Each number is 128 + 32 x the weight over its row's rms, rounded and kept within 0 to 255. Layers, rows and columns count from 0. Numbers have three digits each. The size before them is the row's rms in percent of the matrix's.

# layer 9 MLP down, 128x768, rms 0.0647, rows 105-127, columns 512-639
097:146070127051105137158105096102137136164175113122059112159108171077128114070143128168094153091145160125128128145124149183077136084170175140118159088094115154112131136142113071115080154133135105123146183088120097149204125166162117118084184138176073085111163131126108147194114133149156094151086097198137123109134160143146112151137116197170103146101147161101144123123148162174137157141112
096:125139137107145130134136076132188086117154082143142116156046129129136112172090182092054088181105117052139072137176173183180113166070145156101121114080123140141134144116087097175098163119129162089140135143099131123155175119114146132138148180104109092104112127164115041207093136124160156175117122112107099107068122175094125085190126085156122207091135112183161183125116124083191169117160
097:147086160094130160113090106090126111152181114110183076107159095105093085158140084108135116142088122115151112068165164118131092102158155125168165119126127134146174122163155124127144148143066113115121178137130142191095099149089140097127114093189135179131161165201093077124124115190149113123041184128133170087156106102143159145165169113153127186170120098158138149096149157114150145137119
099:084079157153129080158101126149097136155181103099131080141133135118120101120165156130076111111148109130195128107166156075152123147114138073107099144160172124156102084149220159125099129122147116158115121041105130142119123101116104141123140066120153181176159026128148173173116091182078159130160155122217186169140131066129143135140092134092082144138166142140143166104131118054102130168127
107:136124174096134190166147152132148086136160140177164166101098100099150167118134115136132163125141152190170119133216106151093113131100100125123156186111115165103145069115173140140133160109105165099085116076148117132150132118113153148157111112098167146117157093145110136167137062176175153142161093064092179159153116094195118106118100157133130091096134116142102167133179156107197101092136
102:145137132134112176168143165115100168189153105153071177167197117115088112137173143052122097122187170128062116119134112137109170158162137147130123101126157099070093101063095139125173160117123181109107147068160102099065178109079086057064103157140121153129084151141115127155090141146123149092203080154085114124116107126123150106151108102119143117112103071151122103130168081162102129120154
095:144102156110097172117112116149093156100145155039113120101127118108126168114168159041105127101112111128161123161086133092057184091141079136141138139157166111112159122179079050118073118121193155152108148119136098127117092119185156114124109130101153125123063096075116150154113145192140185140133131109126127165171110094133092106160097193071144154130114141095156144079139101092176133081176
101:143151065118130101124071147129104090156086138142178149158120152122174146106100107130165142098104123110204194161139137110127095132107133155183100086157108091142135148126181131102109193123142142159112101141103112138163107066101119125104146107074138127134103155100119146066146162150148141128175135104196105076085056129105136174100119187164125130121121123144037173157183128079109127064118
099:187062111128142137140132164133128117115067134167133075114157103164089127123130047180109154147126129146133144069129048077161127120120104140067152074129137112088121121083104140137111148106150096123156118161170155118133142093120138077121099091110161130096149156104169153111095156097153083100136113129115140148111162091106151086097190064101094127131124083094098090166113043178138082121105
100:119144185108176121105070119134120160106091163146097148195113156134133148124167103165165138172174140131158086104143098152125125110145154142154118107121168137118111190149160186100171106171189134134096162173139096147118101090133110130078134179160115066112098122123167109146151110169130109126187126064137152100083105126112179169121129143095103173115183116167072114172132174154141116193133
098:122087047107071064108115128165144104141130178115189139108160140134147045128174140145139169143108153148139163182149109169142129135112130171167130179175114098159196113162160112149146118117122128202151169059142142108146152098151157182049145148122090119180090149165154125152125168122125147155108130109097087103164108103150086168141109149105077067143138106121162128102119163153133172154173
103:058106150126066126125117121224070131117145072112085155113105171158136108194143106109155119123142068103206121163144141106103108157123083134128090145140111092193152198170087160137088146174158089107168170159133109118130107065123104131137093176088158128154208085131108156111081127149126161143108115108158110105113130120172114163150085195156185171141154124143127180209179113073111139136191
098:120126171096161131151151162145158103119100116154086080122158127170179069163125116160148126170088164149138124115075129112093126103159161115121189089114084132101096069169150139162089172077095128141132173180163092110112158136126120128138126114135136151089132096161134108076133113125104131103163124138122100119120102137197163133144165140155167132145101151153170144134131162081113094075128
100:113049136129172124060126078142098138117098156158045138137085204146115057149152122137151126159197090076068133096080143126079174095157099139103140135136108174105073094147152134122101189110139097132135082051096106127222083126113137131148104132134122156166098129154117122064086114137105191148123172209111156109100109146126089128148103105151130153199159171170183154068137125139117104159114
101:105129199144132101125176158077114121146166102106199100109167137093168140131158195190160127134125181046078114147155147140161227163126142158166058180140126142159149095156145114148092163122105125155139129081103114199099145149154067169111135123147057139108132157139150130138094155114138115157116090157153101107120162156173161177170132103136190175160111133173108072165164121164160140081117
103:178137155158184149089147113136126107140143113112145145104139134122131136139153102148175139120139146141088115164103136126134062152140127177158151172155123099095098211134123144107103135119122175172161137065106147143067049094118214107150135121126162154151094152173143113092132120118150171145135092141173082190115145137123192131182149116094084193189149129167127147146106180129110196074118
109:096153166134118173123114101156149166162112127123136172192127200072135170143179163139116154109135183183145098116157148080101183138074131147137099114129116148119165171147178105167152115115086088180110186150154116123161102116114128139171141155133114109175103128135154132078159069202142155112129165105100139167134152148153086118157195114211139172148147122175166082109083085141142119097103
103:145144120119097080100126111121151059182145155136123151086158175100132079105194102116132111196168151097164119127072084153095110139131118147101094111148203161124128156150135081154183166118163193142143117116165171112125135134098099122126151136140144168128140101109095138196138118117086115124109147158120165147124126179160177137144098119113110162131109132136079139139091144136116122144132
098:114106172157129149182157101113167090094142083100051128135124082178123162089116065121165102124077142078138139156102133123130182136164147108111100122165145156083111124127097137170123182147092142149196133026135147095080100114095095125144169089096110072106061139129107159134096166108126128133152131158186105183164146151090134101182136092171169126129133163144124090099128117134097171106133
101:168136076124116115169139124187105146140160105099127130172117150114150154116164139185200102089168119153126079149109140092197117182166101122117162114124135115097188134130115077123133079160110114152141125104081156153137140163123132175109102101087121131130158191136089175127180171143116097174196078139166138103121106105128101201148135138108100131156095131105134203157142154164177135060101
100:134086161178152124131137128161131075125115093089166115057095116135160144150126177098146103140194114089150188164164133126052171088132147167098174086075123160159153140117159135128133159150166077125112190099128037152116180072129132106102088182142116166115153096149097080135139107113108063084143143137112128106122209139154120153140123111133200172116147149159130092125104106135142135160121
093:156074167134110086101157103104143144169065087092112166152115191115077120143131177116102193150133133106138134106138112162147127167183146147144153131129132114148161127166131162152152112172156131157157113129142097164113195147105130141045130111126120120157138100131121121184125160071115141132110192173099099126134104080147133110059099125147154160099132155111188148173102153106094158148077
104:115088138160086100113140123198125105122130064100050123108084106098105157141123202132112124141097130122087073131082133161150106181106108129125166144121130109106120118147108129135144142102161124110166066193120141108149142138131107095162125143143132172124094144172161145137094128157121111132162172095102190143089105133130153155173133149111123072164148162122068113148139190132128111129141